config.yaml
n_layer: 9
d_model: 128
n_head: 4
n_kv_head: 4
head_dim: 32
d_mlp: 256
vocab_size: 5216
activation: "bilinear"
norm: "rmsnorm"
norm_place: "pre"
norm_eps: 1e-06
positions: "rope"
rope_base: 2450.0
rope_fraction: 0.5
qk_norm: true
attn_scale: 0.313
bias: "none"
tie_embeddings: true
parallel_block: false
extras: ["value embeddings", "short convolutions", "skips across layers", "capped logits"]
init: "uniform"
init_std_qkv: 0.0469
init_std_o: 0.0
init_std_up: 0.0469
init_std_down: 0.0
optimizer: "adam_variant"
lr: 0.00257
beta1: 0.9
weight_decay: 0.092
lr_head: 0.0139
warmup_steps: 395
schedule: "cos"
final_lr_fraction: 0.1
batch_tokens: 16384
seq_len: 256
doc_mask: true
train_tokens: 91900000
steps: 5610
dataset: "wikipedia_en"
Each number is 500 + 25 x the weight over the matrix's rms, rounded and kept within 0 to 999. Layers, rows and columns count from 0. Numbers have three digits each.

# layer 5 attention key, 128x128, rms 0.0986, rows 37-87, columns 0-127
512507504528486484507498525495486472493522539503512518476530531514493482524531515494501493511504488473487520499524495531571526480546527540510469507465494449576496517497496550495509480492518509495504492482467500482487501501495495509523519477493493542532487469483528472504522531520470521497485489478506488535480468499574558461492509492493520464482497508502497497507477478517514487508497
475482461550467508510468441488466490517508569502530527468515462532503536485440525491524517487535525470536498478541467515538547472550518537517489501498542491471490524511467464436513459510464479530545478516510510489520499492555462505480512519539499466517482532525528539472512524455493500553495498489462488472564476509509489474513495476478504531496471515486532525516502531479438530466515
458495511513481490519532480462498513491502511502524502507446476517508499482542503499512459500476541466477504514482518520508516532476509538496554499490468506476453518508530509474547464551477541497466465559483456456493517521512501534490529491496484506479488536516466485475520480516531498541516509477493458462463514530512483496468525455511529527482461541522523505522491506489490512513539
495491474495507498475545530442508530471488483525514494522493488517500476493549498490511475454482482504458512521489500471443485520473484504516559458492455495483484495527533528469526495528504489491466503527499477504460509504493553520472518482471509444490459508491461477461486477510492468479528506496545467459427512537471500449483540511511502513486484517490534517496505490494562484498512
510464497488517478486498550487498506494508473531516465535476509518499480528519509490475491496495473494502493512486519484503539541493506519515550502490471510511505509488504541540504494494519490507503529514505471509475509490505515510481496502497523483460519497514506500499506462500487512459506490488489499513435496526497513459487509497487501526507505487495528503469498486483523484541520
521506537459459521468494474451527539457492456414470516506518470472551501486487520506495497488540487453501521491529481527517511488530507511445475533484477493477506478483464493494488497484509510556514482522545493527482510496504518485444504546471517510508518526461560523528483496508501505454530499525488499537523477511487467485525500512494525510473520513539480444527497532495457489470483
481491460512500522499491482490546491465500511486475545509525478493515522495443488533495522531532504468523528524487489509523500464503439496493461510531515448443492492487478479502485511503522507489501490489513488496523519503486517507467502476520510464530497529490549520482479502507497489487488487502505526496535503508469487531492479499504486476498545509520515514511500532516502483484527
500493485537508505490490491504511499495482502489488506495493476464532521481495476479546483499466523507497486501526469487455450523516518475524504495528541476455473482511516494455485504513479495511492432509478493493486491498532463497500544517520498493488497538513534507506522556450497504490499480523450499491530498457504490440502513476509495483507496526500470462539496530475505526467480
462482502498507535506513533435528513503483498430531454474494518485553480424543553509538547522508503503511494497458526507453472524535515462467515453524501507527472509516521520476506501565496543465477487454501484433500495507516491517492464485522534477481534487520497496473463509455494481467517443417526452498496533564511464481500516488511484516523479541467475501521511547477545501548522
459510483499487480513515481496508501474492480507480509498487476506497526501472522486505542510478509565487485495500476475478447480489482442488457493506483499498487452525523463527488500495523500471494510484483505515500512499511461515507530522512491472533511510511520497508504524516463498484493485528504489470539546471465453505469505453494478517535524494504503503532448473502503529480513
537534503503512535493475509478442499475460519509454482517496487474500544493505436476525536510485492514536517525511463487527496486485459526476456496510514512538510507547503507502468515500503570541478521530514508502507519507503521515511496541497525454544485506492482499548505512505519514541494493490511504496493482466516453524507501541559518509473468506512512489479495495485471471489484
493507549507524457507509475503524501536513491497504536498492470519541482482510543490482490496477536538492509501531523477492434543506503504445519464483458493490517505512475497525510490458451481521484490514487491494471433506492503531498500497467489548534476512494526529494506546529478442479516508480498522494526485475491503520494523496490458512496563486516511497496495524542515491472413
519488563431507513457553536525507512496495470508475489481496500505509497501514513466519519505511527492493483509526485552519497537466486506481490503527478545485554481533501525527519498534544480501536571502545461554494506501538518551554502519554505527501510501510460496496501449461517532563508516473487443546501424467477536491467505490499557530475525531500479469495531499530506527518506
541511518478540506499497510508491462531494515511497467494467483505508499518514478490525524446493535507413495454484518508457482522503544546517532480516515564501503524527524509511485495522465507496485510525503520514486491500458482481495512498510542486517477514513471496520464467505541476506505504496506487500477511520488510518495487476491476521487460521490530499491572504502502505535476
504470461489485512487524527473463481526503520497519536540533530509528476499485510503529519486471535470517502528494502530507493493527505476541530491488517526498477503510510497498507478523496510534529474503489491496506492509484515536491503499465489521536467471488500502481515481523519480550496517459421514495481457478525499492512459552497463504506508479499498517516543536479520483517447
494464544488472542501508498472523514467478482469506526503505474511546498474528504472477504455517477463485525486552511525484540494473495441419474512521517497477456436511469478517494546437528513575493490521492498502478564513511506487447501540500493501491502514495544531483481504488498497470517479529560519518545475488523479485505520480451506531471510500515495490523479534477488487502541
507501476498533471517481510524479504506503494535508490452482449507540461548496480476524474467467493534487491522516493507403519475467503521517483516545511506503457488502470502488509540525482495487529488503475501491517513549498491510489504553527494482493474496509454522496514505511518487527471497496460453500489494486510511501473473443510475489475506493504491483530502493483471522491472
511515516485441502475520492486487520437484462483527553508514474481502517513461473497496476491516484494517468498569472527521501487581440527496429518476541491480501510494491475489523508536487483495489504510504494541496528519507516548492541536536490482519494531582515514497503518499522533508482489499540565468516415518516481433522483531517497517476461507518486500529472515520478540464540
464443503517498509510509518448487481490492457509530482526513515502517518495521489501506465527482509526534486537514533505523510535481478497478524487480446508475530494459473515515541487475510531537488513491499469493514490517548499524510486455473493496483519542516533480499515467516527504479513528496540540508498455479525455518512512505473519512500545466495506477471493515467537484502492
524490534489502515519516472497476517488468517531529448549477490498477449487537516517458520524487516493503525466490468526546547547496485523467519542520492512477525519495518443550524509476496522563493532495512488552506505537526523528517501474491502598469516484521492471461507476444580492553552459509521522526512509506503490522539565531508527506477472481522516504491503507478479499536527
520510491437503513466550509520533518478496489461466487457479485539479476495549486521454509562487478538488475492450500510490483516478508482545512542560443489487499504529529495534486482491527510440481495489492437446488497475497491490521474506465516523532460494443499478488481530479514504500494464481523472533519510493480456527481499515559477507470506525503483511504503501480557499463462
507449493485496480500522468461444479537532504546512506544526508495481480520502503520462497459512516523487505522490550501483526486458521455476504480470480531528492461465468550490553506461498495501534553490479513515490495487533507508494493491479481514504540480501462506492490467487487468462506519518483510549479489482529548466519484470474506509462530480499488479495508501515467501503535
512506485494527464541455512516479499525494532504573474511490491519495494537490513486500500512501518507477490548483522498483518531491495530521534479510500555503514521494498533500530507506480455482500511503500454541497514501505500500492504502469500494484505489528483508486508502509526479485474530497490534526465514493517559470488468483487499496508493483492523494524517519441515522498460
491457514486532480548508502477510495529526512567527496584458528486490479504491496532453504520512516488517507524491525507518517540507489526493529506499494512499563490513504470561526509491497501511545530473501458531488502510505514502530470508488498510522525510504480461445528473525493497517539510516484511492493520490519457475483494498510501488511562457471523482454479500493510507497471
488526478512523496528475496522522520461450474482493481460449461477488535516515483489472509536503486497529517476468462487439473494471479495535528495498435482498494519515546498491458499521512503436441493511489513439458476482514473464482463460485546484448480513457524506521475523505498488426492452499524468461505534521486483537457494472533470525509526515492525523476475464452524504491467
465534480543511543507518462474490516510516567507537482509534495512474504476479493529469466554556522492498496559495529520539508490509459508515471453504513495498493502495489499485498563470465468493512473508502466490511545525513490479526534512476498511530567501513526509516489521500476539491464507525475545489499517443499487484505482505506526456568476477486486488538464526496446556448491
470450489455471469527497498538473503546498495527521457497504532515535458509481503517472529412530500531473506460522508520529582504459498502501452531487472533529535497470481525489541500460492479517560596506535495506495513496508511517478463500533468510462502488555442477485507460496501497539527513492491472547507498513495529485520483497427500508509487463510489466450511497463474502537515
492490508508490491485473478482527492481501470502490483504486478489483485479505511556502491497446485482458490495454493474479522484510514482487488508525481489481536466485501519477507529503489514512468475479502517488464496504471498482473515514483531462503476517498491481472517491524504478502524489474520481490522507544480488504480504504472500533511473515515484519495500515493500471517547
485477519481484566494523491527495492491489499461475463506540535515505500516544534494488495502488471507469496495476476489444522512449562498488501503541481508483499496492494489481474530529486505519513485494496476457503496481475494462528523471517482500505506537484508502534481510511476489484513487481484480488516504473489438509528490484450509515505490550494514471481493488527512494545506
521470506514520486494510504533464495489485496498469496474509490481525467513497494488501488505464464500493509511468480515469484485495476510498498510501488498496478489513506496476499473481518510500482520482502499492516526474480503482471483464517496518490496511506503484502479481507504491488504501491519485495521523497488484477489507489506495520466541534519537498470509498474523503476521
484500492490523462497543505474520481525503496475489508516503530519513501529493466447516483520512508498516527485507523530502501495479488524510518497492496506506504507489471492492489509476547523519530512513488536487547471488511461511527476511488501534530506484495495535511496495512509535485478502517487478517529516480513530511491488512488487460522474513467494476495505489517496524511474
489524507496495525527468480496505508519513511500508520502512519486482509483500520502503498506549539498514477501501493512496518518523520496473505511472542492538511531458501512502532498491500515515497473493500481508518486504517482499508495507513502505506500486487509495515519523496501502525498496491477500484533479484510485535513510481498527490494472483501471513520496546516509526510482
495493489524493506480487538513470508489518483514474519490506476473501498473510516502492514451459492500477498544497490481490520474476529507540485502526469477478467495476525509455507484547457451492488506468518499533431534524477526471458495512510503471493491515500502482504478473498480478508544497488500539486501510536466480462510512527514505534490507503521510564467510549472519442497527
509495503498498470492504531487523515496461517459476480525513502509488490496484481496495491525486481490477526519498506481507485468526465515531500517510484469501527484516505498462471535509546486545468502467530494502457533514461549511474476487511529525496503473517493499501457488562505495476514491526538525519522527521478513484517512543510490516505531491518513475478497466490522459472522
492466493501528511507494501507524490487518505513506497479486514498503499534495509501499498522531523501521492497478530540517531526528520462511502486435544523529488525486502522525516522462518495497548478527504483480519454473530469499531516470500486501494509505489504512492491511495516517494503526495457469502481444469536527521483492485489488485465499508476464475525529501527498560522469
499487509500476489510510524498496546507494542477522497508508505516511507472500500496478526554473458545514482508502472474504497492487497515521515530476449446493499517476501516483485466485516512520480482488518475502464512518483537473512480500501506493491497487520529471483463505479513484458463452514523501503505509513479465493528537524490506496512488459517513468463465549481535463492505
517491526490493481479517517505502488470489512468499495545520514491486501472480485520521486538481462488484526525493485503514477463512456510526503541514477476527499485523510508489460497507533494520447530467549502521457505530453574525461463486480543513506520462497510462499476506526484529500525485501572528505491513528476495511527531549518501527479510488526537502497507464502530447493518
517526491480493526487513509509477505428459484508474528547508518507489493487490503480520499497493489491486547520486499501477493502509462539484504473509532506534552514501514510509449563483525494561513518510512501538551526511476540483515524519437490526483472524499513503501490498566518532493507483486487497503483490482516504488520537531471508541507474453493499501480516495504517491454520
511464469514502486509510537496530474458464553512479495497491494490517508464480492489490516529471494516499547489548520532512496482477483575457484492471438503535513478528500534454505497503523476501549510475522476503423513500464533498478478473533572525478517478537486479480479481519517514454524449502498479529514515526494527474507515554497489510517504495526541469474485461490497447500556
467485487540484495505497505498513518476503512524496496487526505480502558488462520499526510544516491478555465486531500535468505501506499493516471516468457458475482500502517492486486476494488531502483473500505522534516469504507498450525510498493484519489546498496561522534529495516496514493470503538484499462524506444495517523532532477469500502521515487504490524472462527465516505473483
480548511505518529515493474463470530501503493490503455493516513480513502463550507502541488488491468470522520500504510528513462517499515499493483467497482502485480482493538497453483515523464529545514489517513505483503481494520479474484510506506496484465508518486497496519482474481473539468527501528541452516522504494526525495499455482466555515522540490503544477503531480533497521463450
502518456497504484469495512494457427511506567483508501496506499511496521550498457539473451488510481545547510516483468522487519479525490455582464492457526504533514471518492545471505508476532506485509489474522522519511520511499496538515490464510484506512462522514471520526488490510491484508497510539502503533514485469490518508498467482477496502478520512525578483482500449505494500541491
491499469531491497489497489477483447514531516557516551483494478495487506504473510488502521460497510494515537519489483458527524436518485511498503483528537540481501460513499461459494505536469482491489463446474513484524528535460501505488535508545502458510487503522494491502502478495484483521537515513488527513499519506518528463506450507527519490518496499499509537523505513525452497500528
502486478502494515482520482495447465513536490477506530527517522502460529511515495522521479446550515461516473478503494477511472489495496469532478492532493526503514498514498500483477513510474470502522496483512519515500495505486535511467511531485498473539512509504485514519514476510471493544490554541464504524514480491489519518527460527498511484506507495497503500545481466534446524542487
424524477525504517521510509488485523507491520495490478477479532523534509484523474484516527505485496458500517452529538475502470478492524463485490461526488512479432495504522506438511532558468492473527454489501491471508493535485494472488524473545481463528528504502488485511471478484455487485506519498503477524528502519522513517484474457525481505539537522508505480513512491554503548523493
565480515519532486504515512538508557519516454517509487543500452510520493484522439474541481507451486473483492540525481499488523496495493495437493532450500510546544537554509479557425454509478531501502540520489529487436515494466495508539460496467505501509502479454506507534524499512512530498506455442482524470467509520498499499500490502489483483496491468493489529494489495515497452504506
525530548518465507549471527484508534494493514481520490556503526516515519498511482505481540441523504485491527520505568502477487533524477506493528500489494497509486523535500509517448534516511530494500517554522513518527479536499496485451486556484525495475537501511506527514512506504535490450536507483526503485428525457522496517477511479526523511515480469501520486506475492476458492502476
523508510536515462513465550484531486527504512513529520520457486513506518523471510509468503484490501540458534487462490448520506479519536487514516487516510491473531474512481470516520531482467517470495495510452552515510533512508473499418517472494469487510549527525529509526534462481511521486459511561474510482505528441491539551472529495505460559495486495483528513478502520481489498463541
492482505517485523531501508481439484508515476549546493527519522464489523553487517512508506492529466498523514509493470493532511476498488488506484511520521505464508505513482469506474499519484504495498484474518537520528491522493506523504504539483475480517506518497516515509497479508518506541483560494509537501468474481503523552518463521489525496467520488501496513547511490519512469500466
505482503441469559480519495492451527471482505497494478528519500483476482474526496534510475487515503476482503544511522549484501495554517535479499507512485491532518511496457542513495524473509498554521508503505510505503492479489509482535537495463523506485468505490526515496484504522528518483469502510507499498507514487499504519511519512435557472507462451500499480501527482462510505487455
480517534508476509483490497517526519549511513478484527498533506539475516478480472547539474500515491523518508491481519488466455481513535455498498499538525483531500514495492537492471492491492490463504507486499532439463499472483474499514502483510462500475520485477525534523525567534487511516454487524513505470468515476485485524514521523518503465504439493488501502513528498493495494538479